config.yaml
num_hidden_layers: 11
num_attention_heads: 2
num_key_value_heads: 2
intermediate_size: 256
norm_place: "pre"
attn_scale: 0.177
init_std_up: 0.0731
learning_rate: 0.0055
lr_head: 0.0139
warmup_steps: 200
max_steps: 3867
dataset: "wikipedia_en"
Each number is 128 + 24 x the weight over its row's rms, rounded and kept within 0 to 255. Layers, rows and columns count from 0. The size above them is the row's rms in percent of the matrix's.

# layer 7 attention output (transposed), 64x96, rms 0.165, rows 4-20, columns 0-95
size [109 114  97 113 112 106 110 103 107 103 111 113 108 112 112 114 118]
[[157 131  96 133 143 130 139 141 156 138  97 110 130 167 104 117 137 151 107 189  96 135 136  70  92 174 107 172 120 157 165 115 133 116 146 137 132 134 131 114 112 135 140 165  91 113 116 127 129 136 125 115 123 110 114 109 114 158 158 135 159 162 109 130 181 151 173 133 115 138 102 125 147 149 127 160 120 167 110  94 136  84 163 151 114  95 149 123 110 118 179 143 134 148 109 134]
 [ 88 151 119 101 126 149  56 157 114 104 106 177 110 156 122 147  96 121  98 120 144 131 133 119 131 137 136 114 126 141 168 168 124 137 105 151 104 112 142 160 124  97 105 122 147 119  97  56 125 101 119 153 127  74 155 114 127 136 127 121 133 116 124 104 127 131 119 140 146 164 142 122 169 143 146  97 158 118 103 162 124 105 138 140 146 144  99 170 160 105 146  88 118 125 154 153]
 [ 95  95 137 105 159 112 141 137 147 149 122 121 106 109 157 105 146 130 116 167 151 150 114 117 154  80 150 144 118 120 103 139 106  94 151 115 124 125 161 126 118 114 168 135 154 140 130 147 121  88 179 128 211 118 133  83 138 137 142 110 126 155 105 120 146  81 172 139 140 119 139 132 113 156 137 134 124 135 138 132 136 160 125 151  86 147 109  82  94 124 180 126 149 104 107 129]
 [132  78 112 134 116 106  84 134 107 142 114  90 157  88 140  95 124 177 143 105 121 159 116 151 133 127 120 134 147 167 119 137  92 130 108 140 143 127 107 104 155 134  87 143  82 139 120 153  96 121 157 157 135 133 128 120 134 129 115 101 127 163 119 116  96 113 144  50 102 123  89 160 158 129 107 111 159 144 120 102 161 116 162 117 100  84 119 142 103 131 111 109 119 155 160 122]
 [113 126 122 145 109 155  88 100 145 183 150 137 116 123  86  95 133 129 192 103 130 180 120 105 122 119 129 183 102 137 122 109 138 157 140 110 102 149 146 114 131 138 159 165 151 153 124 123 175 144 100 114  77 125 143 115 155  84 146 140 123 158 142 138 129 106 143  97 128 136 166 167 113 141  97 143 102 117 100 134 146 118 131 102 118 145 125  92 102 141 150 171 120 135 146 116]
 [137 117  84 119 173 136 100 144 158 107 145 143 105 144 144 147 118 124 165 184 151 144 116 139 170 138 119 132 144  89 124 118 108 123 113 163 128 147 112 139 103 145 106  90 109 157 101 129 112 185 124 154 129 112 114  93  81 127 176 147 136  83 170 137 161  93 104 158 109 123 129 122 150  99 116 140 120 108  96 112 106 141  79 152 107 157 121 139 122 142  92 115 126 131 112 106]
 [ 88 117 123 144 141 175 112 137 141 139 129 135 150 128  98 104 139 137  95 148 121 110  93 165 110 142 124  94  99 108 140 130 118 148 119 108 131 124 148 172 108 134 108 132  65 165 123 131 155  95 149 129 129 154 102 134 158 142 102 128 150 110 149 113 153 117  84 166 124 143  50 169 112 141 115 135 138 137  92 145 111 163 172 149 152 156  95 128 138 115 123 162 116  88 135 128]
 [143 109 166 163  98 145 123 102 163 148 115 136 180 173  89 144 105 107 125 152 148 132 147 123 178 132 141 151 137 109 144 129 163 134 133 170  91 114  93 124  90 166 130 160 143 133 106 161 127 125 156 111 137 153 102 136 139 153 149 117 118 133 141 101  92 129 141 143 150 142 122 135 106  91 104 102 136 184 172 102 125  92 103 105 125  97 124 157 169 117 148 118 147 123 100 128]
 [166 165 125 121 142 133 125 154 142 107 111  89 132 148 121 130 132 147 146 177 136 128 129 128 123 182 132 104  76 112 117  78 131 100 106 102  97 127 131 138 125 146 134 117  80 158 105  85 143 188 153 115 150  79 141 119 105  91 120 131 114 138 143 107  96 122 118 139 119 126 142 117 131  99 150 129 184 139 132 127 121  85 141 130 149 145 119  84 158 136 116 105 158  91 127  88]
 [100 140 149 107 140 138 151 127 193  99 139 113 140 122 115 138 131  93 144 139  86 127 154 159 118 128 128 109 130 106 140 132 118 150 117 134 119 138 168  63 113 146 134 122 163 121 153 120 106 115  92 103 106 162 139 112 118  96  92 117 124 142 120 163 147 132 139  77 165 156 159 141 154 115 127  85 104 107 119 117 100 135 144 158 146  85  99 145 126 158 170 157  76 145 110 148]
 [101 144 120  95 128  56 114 128 117 120 121 105  89 153 103 139 113 133 110 104  87 121 132 137 167 141 109 110  91 142 111 156 160 132 114  94 127 105 124 142 119 128 160 149 154 163 162 115  84 126 105 103 151  88 126 148 135 132 154 144 154 150 154 164 164 146 146 150 125 173 117 124 176 130 132 121 122 137 122 122 133 121 174 134 169 142 111  68 100 151 122 117 117 155 134  98]
 [136 159 125 148 123 141 129 177 130 158 134 141 140 143 132  92  80 128 109 115 108 190 148 174 132 140 154 110 134 143  95 102 116 156 105 145 110 116 116 130 165 122 170 137  99 108 115 103 137 113 104 126 156 161 148 131 114 109 133 103 160  93 107 125 129 149 138  85 164  98 135 106  71 163 126 154 165 151 112 131 150 132 138 132 150 148 142 158 120 152  87 149 159 127  83 118]
 [132 141 151 148 116 118 151 120 118 124 139  67 143 104  81 104 105 177 112 112 165 129 181 126 132 160 145 121 127 135 125 132 130 110 154 148 120 159 136 120 146 141 115 123 116 174 161 146 135 141 145 123 129 135 125 128 144 131 181 131 170 148 126 118 139  86 130 116 125 148 134  98 153 139  81 146 138 114 122 129 125 148 129 129 162  96 185 126  88  84 194 105 137 129 140 175]
 [167 122 131 136 133 134 102 168 136 143 139 146 105 133 105 122 128 139 166 124 115 121  90 152 127 138 152 117 148 123 131 119 114 125 146 170  96 105 124 110 169 137  72  92 130  89 123  96 128 154 113 120 137 145 144 152 112 146 126 113 102 109  98  93 157  98 114 134  99 136 120 179 204 115 112 122 112 150 159 118 134 155  96 104 122 111 152  90 120  93 124 169 118 184 104 138]
 [104 149  77 120  93 126 121 207 116 131 140 102 119 146  99  99 158 108  97 168 122  84 170 134 165 134 112 150 129 137 134 112 133 137 167 159 152 107 144 128  95  97 127 137 108 107 132 173 125 166  93 122 147 103 112 132 143 135 120 127 124 121 125 179 133 130 108  92 144 112 113 152  92 150 118 138 114 128 130 119 159 115  85 117 115 126 125  85 159 113 125 113 123  95 128 176]
 [ 94 122 135 137 134 105 130 103 132 130  95 147 145 146  70 115 113 140 124 121 105 131 125 136 129 160 121 150  88 138 115 100 142 123 114 123 142  85 159 115 157  75 168 113 126 152  93  89  92 125 128 148 123 116 145 134 148 144  88 149 132 139 162 123 123 146 123 140  53 102 153  86 177 110 115 142 119 155 138 133 126 126 151  94 145 130 113  88 136 180 152 142 126 130 120 177]
 [155 175 100 131 114 100 110 110 115 108 119 139 108 127 121  93 137  92 166 156 136 104 171 120 149 135 178 143 119 147 130 156 128 114 117 127 138  87 140 130 116 110 110  94 131 165 138 154 116 118 117 118 119 136 157 129 114 132 136 108  58 163 181 138 149 124 162 158  89 113 161 141 152 129 113 137 166 157 126 118 142 110 150 162  89 106  87 116 120  95 130 143  78 132 154 130]]
# layer 7 attention value, 64x96, rms 0.115, rows 5-20, columns 0-95
size [108  99 109 106 106 101 102 108  97 105 111  99 111 103 108 115]
[[165 119 143 127  88 118 153 139 167 108 149 156 130 127 154 137  93 153 136 108 100 135 184 169 183 154 138  98 182 114 120  96 138 133 130 153  95 127 150 107 139 115 125 177 144 129 120 168 128 104 126 119 165 147 161 119 107  88 120 141 132 119 142 112 157 115 151 153 117 130 136 143 141 166 186 146 106 130 155 135 129 131 116 190 141 143 125 133 112 128 106  92 121 155 113 124]
 [ 83 113 143  98 138 148 104 124 122 117 133 111 125 150 130 102 153 128 131 123  93 171 170  91 136 123 156 140 127 145 118 102 124  91 100 100 145 165  65 148 109 153 161 104 122 111  79 126 146 123 107 161  95 150 153 108  75 143 104 127 149 169 125 138 164 139 108 128 147 147 125 140 126 135 173 104 115  74 108 100 137 167 120 128 121 139 137  84 129 127  98 129 127  97 133 136]
 [103 136 120 127 120  69 139  98 139 118 148 145 142  96  77 163 121 152  83 124 169  99 153  93  97 108 136 163 139 171 123  95 182 172 145 110 115 109 119 112  91 104 151 109 138 141 128 147 163 127 144 104 130 136 149 152 133 161 155 134 137 103 129 144 138 130 111 140 150 137 115  92 138  91 149  97 148 134 120  81 145 128 113 167 138 120 105  98 116 140 158 151 158 112 161 130]
 [114 118 122 171 144 133 184 115  89 117 105 125  99 151 115  95 142 140 144 116 146 135 138 131  73 100 109 180 106 135 110  87 126 100 142 108 105 101 131 111 118 130 111  91 127 115 108 150 123 121  82 109  88  75 132 177 126 131 157 154 105 103 149 138 121 133 110 109 136 163 153 126 131 133 119 160 114 114 162 160 165 138 115 105 126 129 107 130 112 109 139 158 132 109 119  59]
 [117 151 127  90 158 174 121 156 132 131 115 116 167 125 104 112 152 119 102 140 128 125 126 110 121 140 129 108 138 117 133 124  97 129  76 129 115 118 119 115 135  72 170 138 119 147 128 151 114 142 151 122  94 148 170 159 152 149  78 105 140  89 164 141 122 100 153 132 109  86 110 108 163 166 134 132 109 162 155 166  86 120 113 162 112 118 123 137 112 119 126 118 123 151  67  83]
 [123 160 136 175  72 126 144 102 128 131 118 124 111  99 168 114 113 135  93 155 140 106 157 140 136 152 140 123 161 129 156 133 116 140 149 143 121 129  99 147 171  96 125 116 112 150 164 118 104 109 152 145 124  79 126 134 128 184 175 139 138 164 187 137 139 141 160  89 111  92 133 105 125 124 154  96 119 119 104 171 137 156 146 129 127 102 144 115 155 138 135 132  72 124 103 140]
 [133 134 130 123 170 143 159 153 140  87 111 123 112 164  96  86  93 121 107 148 125 114 141 143 134 143 152  97  97 149 130 152 138 102 173 112 170 150 110  92 134 114 126 100  93 103 159 105 150 159 143 133 193 139 113 160 109 110  89 131  96 142 112 130 128 143 100 123 122  94 132 110 104 138 117  91 114 130 165 120 144 136 101 100 119 113 143 158 107  80 181 127 109 136 124 158]
 [110 138 119 172 155 149 130 136 125 138  84 149 108  81 106 151  97 139 143 107 135 103 107 106 134 147 120  98  99 139 132 104 154 118 126 157 199 166 119 131 129  99 109 161 137  88 137 144 113 182 149 146 117  71 121 136 149 149 161  90 140 125 117 166  78 136 138 149 122 115 134 141 167 146 149 138 138 136 122 160 139 120 126 105 133 178 136 138 119 115 111 115 146 156  85 119]
 [ 94  97 100 120 124 144 120 100 109 148  95 118 119 126  89 156 130 128 110 122  98 123 109 179 107  89 122 107 165 108 106  95 112  95 122 152 105 117 102 102 136 119 193 132 126 132 139 151 128 114 134 133 178 106 127 134 113 109 148 137  90 150 123 101  84  97  83 155 127  86 159 174 104 156 115 140 118 120 118  95 106 144 141  94 130 104 104 126 126 150 106 162 104 105 149 146]
 [ 98 162 125 133  97 116 173 146 153 109 108 126 110 121 117 169 143 155 104 135 141 110 106  88 159 143 110 131 185 162 131 116 153 110 132 117 119  96 147  92 141 176  99 145 136 118 127 145 132 162 110 149 124 142 140 121 165  89 104 132 153 177 113 129 108 115 140 136  83 159 139 171 103 155 134 155  70 124 117 105 153 106 108 114 139 174 115 131 151 127  93 131 137 119  97 121]
 [ 94  94 142 172 168 121 108 104 124 146 141 139  99 149  96 139 126 124 166  87 127 117 105 148 153 121 117 163 149 143 179 179 126 176 111 120 109 128  79 142 109 165 135 149 118 163 111 107 138 130 138 122  77  93  86 158  92 140 125 147  91 140 134 113 103 110 157 106 144 132 140 141 107 148 161 116 132 177 120 121 108 103 104 113 162 139 155 110 115 125 111 113 128 130 136 152]
 [139 107 133 141 149  85 119 151 104 136 107 141 144 117 122 106  94 161 132 140  93 155 138  90 152 121 113 126 131 111  95  90  97 140  82  90 102 122 161 145 127 164 110  86 115 149 157 131 173 135 141 179 135 121 128 161 158 135 175 124  87 147 130 130 131 112 102 121 127 167 126 125 122 100 104 131 151 130 108  61 116 156 128 120  88 113 105 138 142  98 118 157 172 112 126 118]
 [156 117 109 130 109  90 162 118 150 124 101 149 157 140 110  54 146 139 152 116 174  87 113 156 137 121  81 103 132 128 135 124 143  91 114 138 154 127 117  88 132 127 154 102 147 118 131 142 183 126 129 133 114 113 107 139 104 133  95 109 114 102 137 119 137 129 116 108 112 117 102 108 131 105 121 124 160 156 119 135  64 113 125 163 128 152 123 132 154 218 133 130 120 119 126 115]
 [118 114 111 124 122 130  96 137 109 129  92 108 137 114 137 130 118 146 153 196 140 141  93 178 109 123 146 142 164 139 110 159  72 145 111  99 145 149 133 162 114 163  88 128  96 120 111 121 113 161  92 127 133 133 111 125 145 123  57 122 134 112 135 160 113  99  93 112 127 114 138  81 154 141 143 152 126 131 138 105 159 129 146 165 114 134 142 103 138 120 148 136 109 172 169 166]
 [115 152 103 134 105 120 113 155 115 110 113 111 142 142 133 131 121 138 134  99 140 138 140 113 146 119  87 105 115 150 117 141 173 196 138 155  74 182 136 132 140 128 122  63 150 128 107 142 155 127 108  86 125  93 111 124 112 167 135 133 155 172 111 146 126 112 119 169  98 145 141 141 159 144  89 139  97 104 130 134 145  78 115 160 161 117 154 138 130 134 117 166  98 116 107 145]
 [107 142 101 138 122 135 110 191 105 118  95 126  93 109 160 129 151 147 116 121 143 127 126 128 138 151 139 115 136 147 122  64 158  74 149 116 123 148 138 134 118  97 130 123 126 187 100 146 127 175 122 114 163 178 118 147 159 136 105 119 101 138 112 127 169 147 130 127 132 124 140 109 125 128 174 125 114 142 135 129 115 142 128 145 128 143 163 150 135 166 136 168 191 105 180 111]]